config.yaml
n_layer: 8
d_model: 160
n_head: 5
n_kv_head: 1
head_dim: 32
d_mlp: 320
vocab_size: 1024
activation: "swiglu"
norm: "rmsnorm"
norm_place: "pre"
norm_eps: 1e-06
positions: "rope"
rope_base: 4310.0
rope_fraction: 0.25
qk_norm: false
attn_scale: 0.177
bias: "none"
tie_embeddings: false
parallel_block: false
init: "normal"
init_std_qkv: 0.0477
init_std_o: 0.0
init_std_up: 0.0477
init_std_down: 0.0
init_mimetic: 0.5
optimizer: "muon"
lr: 0.00128
beta1: 0.9
weight_decay: 0.12
lr_head: 0.00455
grad_clip: 1.0
warmup_steps: 200
schedule: "wsd"
decay_fraction: 0.876
decay_shape: "sqrt"
final_lr_fraction: 0.05
batch_tokens: [8192, 16384, 24576]
seq_len: 256
doc_mask: true
train_tokens: 127200000
steps: 8618
dataset: "wikipedia_en"
Each number is 128 + 32 x the weight over its row's rms, rounded and kept within 0 to 255. Layers, rows and columns count from 0. Numbers have three digits each. The size before them is the row's rms in percent of the matrix's.

# gate: layer 4 MLP gate, 320x160, rms 0.0653, rows 164-218, columns 80-159
# up: layer 4 MLP up, 320x160, rms 0.0652, rows 164-217, columns 80-159
# down: layer 4 MLP down (transposed), 320x160, rms 0.0545, rows 164-217, columns 80-159
gate164 100:110089062089090085162119152111135139162141077119122150134105138100143149106166092094152138107136117179122169137134143183087159098102117174163127142180112139114135118090144098091151189147149124117138171214141140136100094168131065156184124137
up164 112:146102098167129081039063117155125158142145114123107162170088122133108126113150167150105131095170128118106106118148077104211086145144136092084122122114074119112144151114173148120120097190113075189113119112145182121137173140120195131144105050
down164 103:144180106139169070107119123149155117201167011104114158167077113111110173160094104090171134145114110101075167053129141064122126081137069077099201170156127172094165085117078130100158125105113143136169147157126142137153150137089105076136144150
gate165 087:160125115188139111078127155074064082097103149113094096099055201146173170165175136136107128145146079083080066072090182159110077093141145142182096140154141102122152135211129183139135126159144116155134142135119126126118116118146121126068154144
up165 093:097074133117129139133114114161207133085152166142123099142160112139141100110105088077134073060148125107164146081107126128147068105154082159130102118165150080119136126157153147102144125127131161079176185097159161129097111046095071141148144099
down165 098:116167172194145116125065148091101150078138136142135109073079150111155137123098175077132072094151137169131109146094126134155062169118115162149124123109177091108155097160101135125129121137099114146147155066178145114141087103112154182110151136
gate166 100:138236120142096111143104158119150080192127089087143085103107131111110159109129100101122163139127129163158192107169102170154169109138113139177146118197187164081096121124128112177103157104101102071129087063106157064129166215088147103194138136
up166 108:106107083155084169185143152142115163141167092141145134079133162134133151121187128104123095145122128106181101135147144147137152120133089057171153141162156151139149139146077137149172106071135156112123124103130137162144107059168160097155121143
down166 106:161142130109107079096170155144149140135191117187103124087151149177121118112154154079125118097108153141125144093119115088116201134110118143106112147068130134120113078144159185115130102183173088142173124038111081102117148069129119133179077077
gate167 095:123146150104145159178169152094151095096078140084157185148121109208149100161094148187117116113153119140122159161102156079102169128168141062128093141160192134086104119138112153106116116159123126078102122077124163097167122076116128106134192139
up167 093:159120138146213111126128137121121107159126109086159131192133196111102175119122140120120158118077105099146183194091092138111042110140105106131148141180187105088153101092149147154128123132130090109142108113106122067151158067099149156095202127
down167 098:109102111146149064193118135104107153099146164168117137122113157213163135103131137140140136130187193178133150073183147143103110113167127182107149137097127211156113142103159153081106099163064142145141134135169118112120067153131124076174093162
gate168 101:112125161095106079109068123110154121113147097129131170139087087140136166157191181113107175167160233141117104154110141105096115136139167132111130109136119154155158217134143136093170135114096115151079089168121096136131178148134120146115126136
up168 100:086170122113116157146138198138208078084127125088098149117103107103128130162106111124144124107133146153120188178164150096189133144110143149099171138103135145129136131129120176142154133166128101148110135075138169134133091147138134156110189120
down168 102:093144098116127089152123131106121099172179147151159096167115173150100130142109128120061201140193169116079190125107110097113123153089118203106136126104107107110157140051146105118110158111164088111119140194121118140117172169113178153123101119
gate169 092:134130103112104126144086102072120160148156141067186135123131099115141112160137181108176127166099100140156110130176144104130145150130093111223165165072141101165073155110125121093137120153132075124137130175177129127163119151136127151162148055
up169 093:149111146084152123188105146135145122063189115158131106128130082076121156116106118185098179180174142147065142142091117168096086135121102120080134136144183128082097117100119091152179090121111163098151098144139156138110080150161130148081107125
down169 093:136125099129136159142166162059116184177098084108170091132102138084031112182139180122159091087100112121139123052185089116096144109135152076165172148101090132167121151109079146106106103182165138127147141111127078135153138169102135084180135117
gate170 097:135170155142129156099205133131106089091097067110109110147108120080097112077189139055112121123172154175149140136133155168111149085151137076135094116148101080101123109128131101188105129176092130056078128145154115063148121115183108139166151104
up170 104:111212150136126138131137119139190196118034154097117119095141137097162122139070126123144119100134120102088198130097112120076124131113124108174115159149105154058150122127148130125166168131153137116064094095212163094167144189125198102151148122
down170 099:110170114125103145113151166090096122104072055154152104125123150133170157139083167128180098122097166120087166102142186093137159136107124148147199080067118122152145175135148093149124153075174101127131082168100075138064100110149128141079103087
gate171 094:144142058137146127147125127127131117142130136181137113166071103082131159138167150175099171186174084128128121129175171094150136159155139090150137137128072092183119044163149117112135093147190107103178100150099114158113159142158128173121162166
up171 099:149161158126177122136069116125125164129095121062168124161134144107131136155146184112157116131133151028092098103149083153144119100145138117063138139068117155121174144104138139100128120078095098133122177095148164059154101131091148161081167184
down171 098:162121097115146110089150132130115118140148087138146163099104123108119129161166117106146101099201131133152091112148135157100134148082108154093111136145153086120150132061140139134190171108110042061219077091104097209089143144137079135119150139
gate172 108:148147189118104119085128096079112095149074133131145133118169131163115163196109133138138195119249179116138158117178130128120149137099162111139096132154121139145102121117137133161149163146112145146165103140107129179108086132091110134126103091
up172 100:095194124071111152164148120105116110156177141152122135120099137123124125125105157103157116146072139130066154126134123210129118103143135120079144164128143106058092089165081096100105130116142060082110169127108124096112187147119145141084115132
down172 101:156132169150122099197179148120076138097048130091122137107119115082138122132126127084121046140118138135158120120102137109113086090122107132085156117130147108049087113175173147176160058109117135133093160101150089163143195099108126147076167163
gate173 101:116139165145183155123117142106129099146143163152119131140135148135133163170138204129093084141092114133109126157156109140082156114200134154083103091151200128196103159180089186066126118136107104180123138149092102137140125103111129144128139123
up173 099:058135131135170129148147178146106169137170143094176101101130124118156128132112125080174114124095081089132127177124128145086139135165171166147143102122181130146082055147117125132164128133102094191142160152089154137126116160112149143141133195
down173 101:159111085158130171125152126172159091161139195144162139141136197119154094132084141121151111102184090107166131143169097147129136130114139092130145150158093100086109067157127126070129112098105144092128144127096093124125100141132151090146208163
gate174 106:108149152108105126096146092128126141170151138117085111105148121119143193138075183177182147120207148122169202120101096132121152157105114135145097121125155130124153117145094094147135167166070123105120137079126108139058148117128142094107139170
up174 102:131085139137131104132137149119133147141131066165086096161062094154170139115173147125162128105148056082167140106139145166104089142172136117131118125074224129155119079109135148097115126153148195146100132171169151090151159133107147122161114148
down174 099:143103151129130130153153141054171194118117124132093151142161073146170106227080121086142111170122173087166185165094147104146109113073126054083158130121154157115154171131185154162116116120172108201113145165148147180141152108132088077115124077
gate175 098:147161135172168084161139107137043056083137119097129119074121072142166176133150166137131112124154158131097170117133118114149115123151151159088125119163117145105118013148213141152103101061077129145111115088148127154123054061106104110117160168
up175 102:129078158100146169070136108109181153132097162132155124159131103111129126168120119142152123159031152117122096098116113175109141098143160090183122115125140134155121149119110125129147141105187099136199164159104154112105121169143071127129154108
down175 106:124074127146116144097128183113187174145119132121141091136117113175115106176014154116124149116095136106120135134139128109094140099127153102153135117170123177125134143104142167160125148170164102151167109121078099114100130111092155113150146045
gate176 099:153078170149124196134126147136120130101130146112201160125179094109130094128125089080115148113145181110109113151144114134127134124101118117097096112106145103135106152103081094072156161058115041127132118160099187127105102146141175141053125175
up176 102:108092062047108157142119068157085114124148153111114173173151145129179140136122086085168141094167116103140198089100182119097116130115134170186106144141139112160142181137130146140114096091142089095109125099115078180101058099044096119059137139
down176 097:099088174113091091164102176092102116117156123123070114167130114094139200168126136124130158131112089124103120089107086167107091154157100137105117139186108104112165148136144126159123154137105149099084156140106127190073162082109101133150188068
gate177 103:158078123131140157130132163125111134114081102135112088121140127158121135126161086144145120105167119162111105078133070098079153154165196096101096106136144149122121096145062135110104246073082122099141203073129043078180165114105138120130135172
up177 098:086151162104158165093166059068144086147170133116101063163193122096088164176129161139116071118129110082211168103086116125161110161144074127153110136125117065146076125122140123179117069094184131132134131106130086114131131160136145115173132128
down177 100:187112145130176071131147183105217111115126088123119102127080131127064157107156123125137155165107105110085045172155082151105132130090095110167099149083150178097169115136147124120114106134087122177114179107137134176034123113142130171147138173
gate178 101:068146130127082150165108138137064098146076079146158130130136113180172124143094108115164098093183129158100155048117152141113189142120109167074135129110133112184168128158165084078120122078090147103126121133102113133207103151163143072178133045
up178 098:190115090167149155114142132090129158091127144142032139156113132120112091155064184140093134137120095146079079120109168202116084119159190112100129185176141126077103122100113137047118132099110174111135095186144081147137124142104096145189098140
down178 098:134098100153149125085132094077149188059118153072122074115135122135104101123127186163153105155119071068127173118111081148056111113124066133155057148056131115129132155060140099135129082115149150125164086137166074104150176154137125097104101091
gate179 099:102126137110116148082113110126171123121140072176130130083074104118069104150167143157080046195159146147073051128177116078181142158101157040119113172149113076178112160147135128096130130114065131142128119124178146103120138117092112153078138085
up179 099:137191118090136176193150104129167097116188161146134113108084125119124162070096165047138136100105171093123147104145153123147135132115106095087144111180069158103179113128089152110160192124132103112148175067158135122111123110144071141092140122
down179 100:126086169123131098069170076125150182091061118128168122149139148083169147139131143169122119095150176103119084135107107157091131143103116108185035105176124148116111180118115121149107104082150160138102101124105182154126147146180141110173108142
gate180 095:142105098070098092046143145130096124139125139172160116109123138150090164139158085152076125149114102083075170162144172092121069176123126117162069076126126042154105157119142105165128140147162182110130145159140113108127123133132115125111114132
up180 088:127141104164153188142084097147110110125123179157107070123142120131130109085141133166146071152110151148139099135145110168166105100124120143125110202102156131102099122101085115110109075179158143105079105117145150148131067092117077150185137144
down180 092:124129073130091135091155100103125147091104140143129101148104191124151117107126135109148160123086084140122152176125167127246144149182084096142140132197124069133129171125079141159076104146138138110068130088151100130164145090127095105137140098
gate181 095:098127145144124161142121159127143159193095041105137122158131080081152120134145129144112116199099134128152114139142101067101127132111100122182126134109124134145173109161118137117154134111159153090153112113057159130127119160139101100046150152
up181 100:088093142194102140121075136160070108172125086139121091131100192144147180050137099185154095127110165112178147160113129139174105114142158095150121153097105111139109127122146146160115159117097105103144109129150114111085070094102079133141145106
down181 101:101122204129131106143199132110137109152169172136168131122105169146118122106054120119120092047138178134108036149101081075156118190156157141129181132147086093154115112149147147181100115125129104081147146142157082139203127083135113093144111120
gate182 106:157113109150082192146062110126140134105137125133137079128115075190144099130171104112154153137136091147159093161187138164071067105074127146109119043113100113177162114115129080102128129136145080146101074114169136062137091118095105116163091119
up182 101:077179101126082152159172116135099087162189103137150087088089103128141134179081173125082120116128110110132075138085080073107113086228104141087191158106147145076169100137142129149165084153124150115116132101096107160118151091086093161123160134
down182 108:177103137106139123071132091123105133100040201111141120176105181096110096113101106126124127095231122099153090150100140113158233134128176116143041136167126155139093091151115123089121113089081177118144082115157150113153109108166139122159143144
gate183 105:136081102144118154124091133148119092138148192177082131078155119076166153139180100117066134149154142103114160126148117115125140157164180142125147066141165045069148154101097118154201109096112177082124110141103116167113159115079100139117079070
up183 101:105151185056127143140166078142183146119106135095113146165082109176149137096020117149166160109140125155146098143095176161124096196111087140113169123127132100079137179134134104101101166139157137104170114131120107134134162148183104091140166130
down183 105:157129156137096148102145125116063104147136101181177155181091115070112088172191124129115117108157078046147148109092119099145115090123118065095106064139126105125126096129093097097103103116123079091101147109174114147114148092138133173110134116
gate184 093:170137099151183142063171114085110164127143156149130139136100169196094129144117146154094125185108122090178128073092103106089065158110097094099125138171112032129163097107120117106150147130145127136145149157135088173182143133089113182060130111
up184 097:122151102140128217193111171168130087142113150204119115093177110125117113116160144077167114128123126148151120139063150138160092164142059097088137167117106073114130139138109096119118196122074135131116079144171121167152151121123167122111139140
down184 096:144133097116149088140110142167108097059114024166063143085156113106077118140090155125147132094096132122114127136115169150142125165162089086066161121118114120135101164130122093126115165165144099136147072141128085126135112157139083131119145163
gate185 101:095152112072100125137059085131107111118152187108128100147145112082119068151145089102112161083077168154132085103153116142138147199085106079107153085158129117153072116080120111094156139147082145166138149174143133147105064142110149134176118117
up185 100:106123099137094099137125080106139135159157141069163092097077097154165132068120149117159081145165124091147139129108159099089144151165103150160127120170158069121117155141132160134141133112115103101131144089070148179163126097136151116135092126
down185 097:130170128175162105086160126142097122154152140112117123174149096114143183149164115113087087163126115198160071073104110122111149118121128092093115173098169096077137160079106101129105159118111137177139095117059207119150164125198162142139127137
gate186 098:142145132122105116159078132150120133158157108139147107136060161116197153146105152135152189136106079164157093177128095125138124126188074184172150099055127157150124171152148159156181137095137119125085082119097111125145148160135146127157179122
up186 101:121145182145071093174103091064140134141173080170168127143121161175152114140143106121114094096134137110148123118108119121119144102120129202133144171111161102132193086091142163084114130169092102130212123152159242139179164104137129173109140138
down186 100:128125136102086105136156107170067179144150123182083149134094170132161163186138116186189148104163164136120107037120102142147106117087128118168124131144123154129153119105157072133136131129151155141143063160157154147143156124104122110164129124
gate187 097:157133106099120121125128173057108060160101059160162141154091151138157129188132123102122136147168138094155073105210129113157171184146150122093178139125130135128121144108130204136148078076123162108172139102121107077095095135184135175128141132
up187 097:173174163145159153150122124174140096140181097087109143152135121141134129145112064152104039145084211134139128155171083152129056147209160154124138064122124134127134163106155127185152130103108143114161119092118130149069111104177156093092061135
down187 098:172148138148161186138083101160109131115134103137123137140098119116151094113135174167157111081074112108128126130077083100074139186159130117143114140131111147132090110098124104128131130100103166101153211048166150130143154132124242101193096114
gate188 090:094142109097108142125078074142178162135168145090087150166197100102156093155088137093115100125100116156141134159180163117107121128168112049160188092066119151102104102128101133174171152116143101133126143088104189091101123089172107111175154076
up188 090:165119179154116204052127125172132153165125104131048132156158151146113134147100141162066170107124129100147113121150175169104098109138116134109120148117099135145138143105116074131099111107171072116118140160124151138174160149169170140131180078
down188 094:138203117145101043121159130088146095157076126166162117126087131115135159137171105087098099160161142100123143103124113160142124156090104168093138144148145060164138119123141158120110091161103135096063126093118142138142131187117105133089130152
gate189 100:122101153144111158126107102131093146120105114132087097149157129161132085145123116153092104089075138147113214096184149120146067173124100059104150179182104128152122136162150129208125095129131179130114132080112140143123087116091078127139146096
up189 100:117149070089110095110168132107175070112151128118061178103119103164139126120123133137129139127141152062137151124207144091204135082119079152111144200116112154081034108106119144166127108108168124116131163141078141158110145079088099163111132137
down189 100:083170144146121148096144128073090133149100182133130141162183175115148132121166130120137201142207200090144113091072120163147192159106108149173088071103103131111162154112129134098146142140095107175163084113165179109153117116147167089071136103
gate190 101:176102119130148147129083117072103137156124145197145143127162137070120185128148132084146150102106127158081075114143214066134141100156107064098117084142097143136143130103111131124155150119145152124161117094142119105137186102166153159193107154
up190 100:116110102114160088112131102090156084091220103158107116067191155108136203160065108136099124155108154150134122134132151107142086057084125112113186149147148110142143178140152118119146126083133161171128081105145099135139123122123181090168179137
down190 104:171163184110090135077100189114136158158103122120114131186075208157104154116069062182218139136105098174127130175163186100121124159132140144203168135185155166140082142088109133104131140143098145099124200072136100089057146139151099124171102134
gate191 100:068084099146137117088117091112143068158099150114157081108177169170117111134158074132170129112178108088154172134129110075150094133147032152155135121157153110151084125120125118123086098140123133082127138105121087178089084185123126161093132130
up191 097:160147123164190085093048116145108146122170139118154047093118147175087145093153161126152087093079138161123134156190099130133142169182161122103137133114058123075149090102098110184127160174103153171171134106170130072084191125147096105120160091
down191 100:115028131105156112173164158091188078159100081136122156114138175144123074110117118179143130128159146151091171115076101110152197080125088131139112120105107145167127133116118175111138150158180093092142158121138157163111118137146124164139139153
gate192 101:090114128201160131093135157156079108148118174182098138144133088190134062102139123156124233076115158182141107167131129172152092111080120103162143136113116098096095117114113140068107153090122133151126087161106127126157115155166131152110074158
up192 101:099136111152139119148107117141079155097142101159153096107136136148134100132114146092133202140118158123064113103102201133158121099096151141180151159208123092111045145161127093140164098094139055109116105135135063084155120111166127119141126180
down192 103:134134115199141076146111146147181117129132113189094130163133113167103162132126174093122138117180166161130091187138124138136083064129179128123177125195061058113189141126110112127149123054089152068095149101146177142135085119164113130110104131
gate193 063:077160114103123155135116109093116155159129069120131170174128165175148115109076147119157103150098105110167147106115106174164133144162164145201103117119082163110103152158154123163163130146140116115134173102121092127154158103118147150124122078
up193 076:129191130152103097130129098143082185200145051165140156106128114169107100083121101097154096123110112156098130119112117175159099155173156133130148132141181129129169142130055104182139162106170138117106175136100155169152105108118102108130091076
down193 070:079132125104132204186143131091108112108118141073125116156163118108174147147107121149177120151057135074172135100140126143121121140142113150191058085111058108075090120137190141115108068163106055120141137089145071114126172123105150149118204100
gate194 099:151098116154129152118112122124170177205075172151095115099165068166135105085133095169185102172120111129085157110115135168099157095157167131070119187085109143145139119178202109135133146170224152142141147116120121114136140121148146130116116132
up194 100:130089125142109159141091114134100133098102164183165129092129159185116132154125143119117116076076067134120120175144078129123162158194096098099170155132156118133156148114144077092135156152118092152162119127160140144175187128104175097076163159
down194 100:175178151095145087090136092155120146151108093110116127133138134117143087164076133143136135034150133078158116124108163086089128101162126162145094181132148139180099112188145090087093080121148105189128097164161151115100088129118099130110121137
gate195 104:112056121062120141127125120125125036116126111079090113099165164070107139081167122118194082132158146157156091131170178099131139134129165174082120111130145089144194120144137167115094124158160128083098115153211133125167076174150167108113102044
up195 104:146128135174174088119165137061141091087124107156105153100116177164168144081014152173144155142116113123159119159087107108150161093185140094140167159126076162131098142088123116095179141075125144124140098089150102139146160097132153106092069114
down195 101:118139135122104116146091062148145154111129116179111133111111132103101187107166183135141157124108130130176055166092171081123097153113049092169135144078124112142146146092101148128098114082106123114105158073110103122123101165156114148135093052
gate196 104:108064156178125149186161096160130136132116147085129111203130157112161156177136178197097094168104120100135111146103137094193102140168124089122152072172156103121151132163128104056115072087098065138167081170172095123125099122167150128174122113
up196 107:166135093135160115100113140065080122041146106106129182130103134104162131079129184081206117105092135139091093134159135103105177131160146035090128104153128176145135155134103119137152074125125208118109081148079101142168132164072092178108147145
down196 104:162157150114077146070099093083157095096157224185190121086092094141115102186145120096122147149164106124065146134108131144072128131143117169138141102052142145132061157166087148119130108139109103169125192126082116069132180140086095144128148111
gate197 091:179140158159115121082106131102101109157176107154071168121094133134110094101149077106133090141160158082192124165148130142156099113153076100135158057166072145159111137111078100148111140122107206132094081112189156123176122076026126128073139062
up197 097:126123159148111091098115150073170136137165116165157102113102139063165153095126118100128159088115110161111192146143096180098138140177141104166215185114162139087118126089163171125139146136144132098103168167108174137243142169097156137154163115
down197 105:127096090109145174140134070191142133156108051151086098122160099118121120110133140085151131116156164147112134122143153119145098164092129110133138121106078135138136097125097107135150097117169133147146119191115151173079142119104135135142099119
gate198 098:098152146123122149131107201110081099152115130098137133140085115114165156164108145161110116120120130119074110190159142183132150155181075091149100124110183111127102113119166181109077122121179079113156153091105120131167135179126113111107098182
up198 089:141106216113139066101142141130143123092149181111088110159110128130090156108125160222122155175120206127196118160081144162155166163145129144152105121103100107137148112125061206179158157176129100170113158191122095129118135081137111168180082140
down198 100:131141183080176148100174151137160129154155130118085129140101098186128108142101092166139089137164106137131109123115134181108129155140095149110088139117102128155160128168099093160095172092158089096134086117102093111158128219087129176127210133
gate199 085:146158127177116146157061140127128151167116087117092157088119118123147202095126173171152143157141102138105192087103100153127135027159124150152147130137139129154177131098157130104069112139144159181129167112155167161136151105067144161119147111
up199 095:115163129153103202155156159165116154091070169121210183110142156128105105166177134169141120122105124162126107149193154109122110154139133144124102135114148107113149145125082172130176138192087069144130168150129104126102146099109060133134096139
down199 096:106122106161115171121171122117047116094161077154193150112182126135150090148133153055129083112075120122144087160121119096078113102149124079143154132071160120097145191223099104130119205167185168103090141142090134152164079171122126094160160110
gate200 101:152144190100207084164135105142180134148117127107085138115178146096108177170167134126111087057112143120127098114051112138137119084163126132096130145094090079129107120162106091109086129092113132152197181142095099140148121147063154131124127139
up200 099:133162134104154086093163093089123131066090152147102112124159131174101160119179131061160084122114201143163182117122084179115158124124165135081166198135090090090185138146111150180177090172122119061124103126106160115102159143064104105098165110
down200 100:116124134106207098135103120095149163134171138145144100082126154139118053134193124079093131144161056097187155190155177158105108120087132107125094106101128154117125132160115131078096123068076100126150123150134102050141098136069099113083140174
gate201 099:134169093166130163119116078059163128118136090126113127124128153192165147137121119110099156115128131158081097122145176164112118128124130099069062178141124128099127105102129173134121115182147084093193093188091106135054169159156083155128166183
up201 099:112153139096111103136028089128096124147187105176105119136126084135152117136160122151125110167115125113152150179153109107152089153129143126110117171115182136100134094154129097122174142205161173117158073146125133092039124150119114118158145118
down201 098:096098089143121073143094080149108166119179110103191126072123072137082139074085135103092118129149196082111152134144124158138102183193132175161167171134151111064158168144180112102115085158166116103125119137178105061160124144200142158162085116
gate202 098:156103149149195054134122089137095086101143104137165150089095134090117076158098159078121129112123154132094109156104137133122137141190119205148139189136091180102089133148136182115169133161208147169140184074110100137094073149100102174098154150
up202 109:123097157117119113197097048117124159113148085071154091161161092105116137150111131174133125114130158080160096155126146077095134182173180160124127097149144072150130160113169146090139174130173061151128096140153178103188127103106092126170102097
down202 100:119146087112076090093076120106104172173166093133103137102102152226165119103166112121142162075123076125144136130140151154112107084163175195179201123217148137137112158169133092129120111142087123099095146175105092139125133124131158147099111119
gate203 101:151162147169098122158113111158156143084116109116157145163163157145109081168113101088158174116108093035108112143175134119167137096101154132107126152161092124126109147086170106032174123134135193138127113172126106128132147113130143147075092140
up203 101:070078160084064130107083176084148119096095095133111169138159122115172086077112131134154131180149155188152077162087134095150151129083112104090118153096130194131136126147118172083197163147093070147152098200133112114120140161147123173110092100
down203 101:146180152171145140106152103117145104117086166122167126194099173129163143159134170146142103120164147166121140176116114128155077160087151146151071080132146074125153098113118120115102148132095092096109140124071099160096100143127138089103092124
gate204 096:099118131112186119184123082088148112209141145159052089138124114104145093123131095093081097134110076163134117195154105160115114112106119096090168107170157130163103164094129159158169087093149112129128140105160098123153195127150145074102141112
up204 099:106100068099096092137170089176075152164148110162113096136198128084099159141100120183097081112136167160121178126127159107171129100137141065165124126097145130068173115047152103113025078139135176094162128115138136106126085197118130135062098141
down204 099:172128116118136103130161196095101138159117161172120115134086141122199170180060179123146126168140119195139089080145112129194155093166114152089128121144062195137099172197130119100153115101141115139133122130100115106105158112103103106113157137
gate205 096:117098072150224171118160149172129157070141110168127117151145138164131145131103080096148099205119185166156113187172087164096135177152110203135117092125181132164176103090142090154095116100129167177165054151082132178117149152140072079093122176
up205 105:128171127106106074102150157113141112130147094087124090134142116127113154122097153104079166117106125146128074155081179100097151134126115115160126086131036159167119090140075141097176154082111175166146128160080133138098083103118133158111160159
down205 104:143145144125080157139101130107082100105123116134124120133120161197149153159154155142130136114128141129090105150095058161074089101078122181115094183117068160028058139120151140158150146136115097128118112135154113121158091094081090138161156139
gate206 104:149122113117051147116144133090112126144142140153141111126123135211138101170137144045080073150129153176204177096138061114089167124133130155093096107088130058076144107173125106128108111093196130119117084086159108073094129101146156127152091164
up206 099:122115128087123120186128141152152110135091111062110112098149120176092117123133115105136118075123133170078187148121138116210151090139152143154113125156125139161125144153122126127094148122199125057122072103173088096141116065132172114118111178
down206 103:105120116070114118054123121114167115135126107173138055115165125139160191150133167095072111131073211168147152064126134151075165185090067167115130171115115173108154115144127134145096101097132157153114111164123114108148145141175174114123089112
gate207 106:100156103153073134095142154071142108126196096142130149133163174125146080113116137132128096176145125140143115085131171120142131082055179147071141136100166108176088120125121145106168118152168170161132150112102155094135135082095106106117125067
up207 102:148118132094095176144191123133100156099103124182052102175169106158142102102095160110069129052144132114127137127121135176160137117106124152152137124101148120134198083116102148122093133161117151148112081170197132156073094165132179067094071132
down207 102:043122208088088148161145114124095132135153073104123174159175146126088081050142112142099127124126072167139119091139155105147077120113108135130104153161184109090062123072185110152186092135099074219141079095149135115138107111121127085132133112
gate208 109:026090133156186068118164136114119144150117115173137135180142170075054125061109083117134083148115139107157127093137116041174090141076187100115122133127060150153145150158144148109112166138166129120121126102155136149154108141150148165137168062
up208 105:127136150132083115129129088136160162157043158116128145048138059129163159139195145094086159162119108144119151091169099145121084120162119150105107155166053115167161151186133169064191115130091122189141160098171174092103129126134110180073117131
down208 103:157111112086195142151128137126135156115156149136119080184098128133111128175162157078125105088133087095099112083035059114142124138140069099150155139111166105159108034135123128105082097166172136197138116130084106116158176128146162122090107119
gate209 100:144113099100143114120129147108127182176094158063193112089092144123108105120126081137121155086161167124130135155149093128148170069118190208099156087149079069187109093110172151108110201079143086154097147146104077165085108153135087060137177093
up209 103:157117121081255107135103130165113118074195113168157146093114185149164169134130131085146114157133134175153132090141163159109107054119147120126146142094214136124182124078098089116123171118136125106165105119078168141139083146092123123139137097
down209 103:122166112117136143110140166172153109135154124177139163186186107129151147173101068111142171168102121145149128193113127136139104116151157143080104169106175147130098052089117113150136172115131102184141183177121108131145203152083160149074108154
gate210 098:103157126214161117104098119129077167080138110165142093111121120124114111150074098112149107117123158120070212138129100130131175093150091183140150115138143140151126109127120126081091149145171146211104126142098068123118134104113176156154118130
up210 101:178136160111100122115167143182212138166107175094157067161102102155125154115188188144130126116133147106180112131121169154179108184144166128115152186140089090137126189122080163106114099104126162099150150141075114152098149065168088164169082140
down210 101:178117144149164134149143159151158117139111083164151152094095150082108178155071122146083166120072144165123126142119183121097116151100060132112064101131179091186148142126135152129127089180104113112158129189124089138115129188086042072105105123
gate211 103:118126088081122090085168105151184162095145100137135089117150145086132130136141127175149163128128080136119070161019172196135127130161085093103137095095144112098115144097068131128131157121144135080218088167143161157144128124166155076148120138
up211 102:155165093121153139140083161159170150144093176078147134108098072177120138069131104115154127107141111152071134133177160093175100129104163112109145102089127093128145116155095084167107116165156143103095145144087186110175122173187133084103142112
down211 097:111141105115112121125149158139163110129142103104079130171082142088074191161141112141116120157138209139071094132122156091148121175172150093128178155140139134186156113119105136055158161111103116166168121120111090116131094175103112069149086211
gate212 110:124171147149163203145096171110145097104103103130152155110144145170137159120093076130115142138169114119122121077147136144103143120166126159101088158116085073182102168144106072147087106085191067176134197113110120139117113164127196118117096121
up212 103:069140132163071112124111140161161130169117130149133071152107128094087118116129114144146113110163166135150181126143118099106140131131142119128139045148132132122158102107153061156098079106149141084155096137181088102177179108173058158134085142
down212 107:169138118093119076108162137161104135124148196126117159152144115099112103092113094096118162125093065161130175101188145105139044110127110090108133110107138114099124119148120113160192098168153114115077132055199129185109161151165060181144183170
gate213 105:166153168117152205117149131160115053101178106131084143138152108152109146145105067153159043118082120151159136107147113115085123192186145167112089097106176160153169098165088124143181103155165143079142168069110134091148164137237111114143151156
up213 104:130157103112117125173158107125087108100123099160127120133125131113118065102141121111059171049174163088110162117122104114060142105157157186107120124128214156148097110132118111143131135099111129148171071109096160125119121117172102098163077139
down213 108:135105101145149143152165140139087101139078102093072106161134118112209121135124174172159146115138075147106128130106106137177102165151175122108173102097151147143100153147152136061164165100149089098100144230138116090174161099099154125097153129
gate214 106:128111180163123094189121166113136178055154139160109175099121135165135181116154117178138139187109163157135149140100063106169130118128175162130149125133135155102097145119153156059196142107074165162172099125126094098124129164190185079096082151
up214 104:173088119189124105133160192189108200118151107102095176123149101132161097130123102128147157127156136124164108096105128122162083157121084070137048119089083128124079166117108167059084164163117149086142154162126137132118129112133152075107106112
down214 108:153166124151047163179089127099131142145142174075130110139182116154106138113071149111123172157213121167105191142151075191187117100128126173083075071171205098118122154119203056179185124143138197136158118134116160109115123089149099138140160066
gate215 096:131103116093136168097116127160075097116126147098134143163113136155153073159131088118134108041130155124167102166094139109113102125157130121124149119099139109114121162142141103173164055109106105111159092088104090090142143108170115136205124102
up215 101:136166159137102130088196137132139112122113126124136138091154148112182160128170130160105135009128135164164050104113124148162106166130115105134119117141127171122151057089109148168118195063173133146116115121094113127130144129081124110111176188
down215 099:162136162090094096131148158134117109170092170087155159131070117155155161131087180162141147152128070152153169134126141157107138118144141077146167126195146104116136141195108132082073152160129136101180202120108112138119135095196176154132121126
gate216 103:150097145111116127132097084117099155195154151149094125094155116170084054103100137177129185115101099153173099118138101093157158166153155163061159133147133117073136140156129115135090123028084167104105071134135139089146134178146089069101161149
up216 100:107096097097093155132136185092116120127125104175081130150118111100113085130190170137136124132133069159160137114099146105174140113107137161071125103160134121092151124155133108166107116063122098146127105091130152114130105070129213125065146131
down216 096:088148186141153121142119149135167161102123082176090107148129152128203175090179113164163112129157119066176197118059139131167068110126095119137128083105102146146145122127131124074154090130084096079127132127087186155172149135140138118072092125
gate217 086:116108146099169103089182181154085163075136084137146118100139169046133135140148200127131120129141130121156145151105208184137114144117085127118153092130106131126138162089030087162110124168182129193095132171142136127161141170119067145132133160
up217 092:157125151168127194147158174128126114149091166125132113098139177153087117117172060148200105142079081116099145138142079101107117122133125131100039161091197133124104101131137157133124163127141172155144059126132109114140170145173164077065079134
down217 093:145174118112106085095103172124127108117085024147091143112147162034064164114132128115119108089129137150127124116117161163120128178096123088159181186110146121093171186177070106113100144182186180242121082137117110113124146153117149154129087147
gate218 102:107094157168152097157146171112095109138134128156098135206180071130160087136099148099087174100164153096120105171136135129075161198055116061144115153119173183110183063129163146135087115155138129122089202132085113142154120124127109115154168128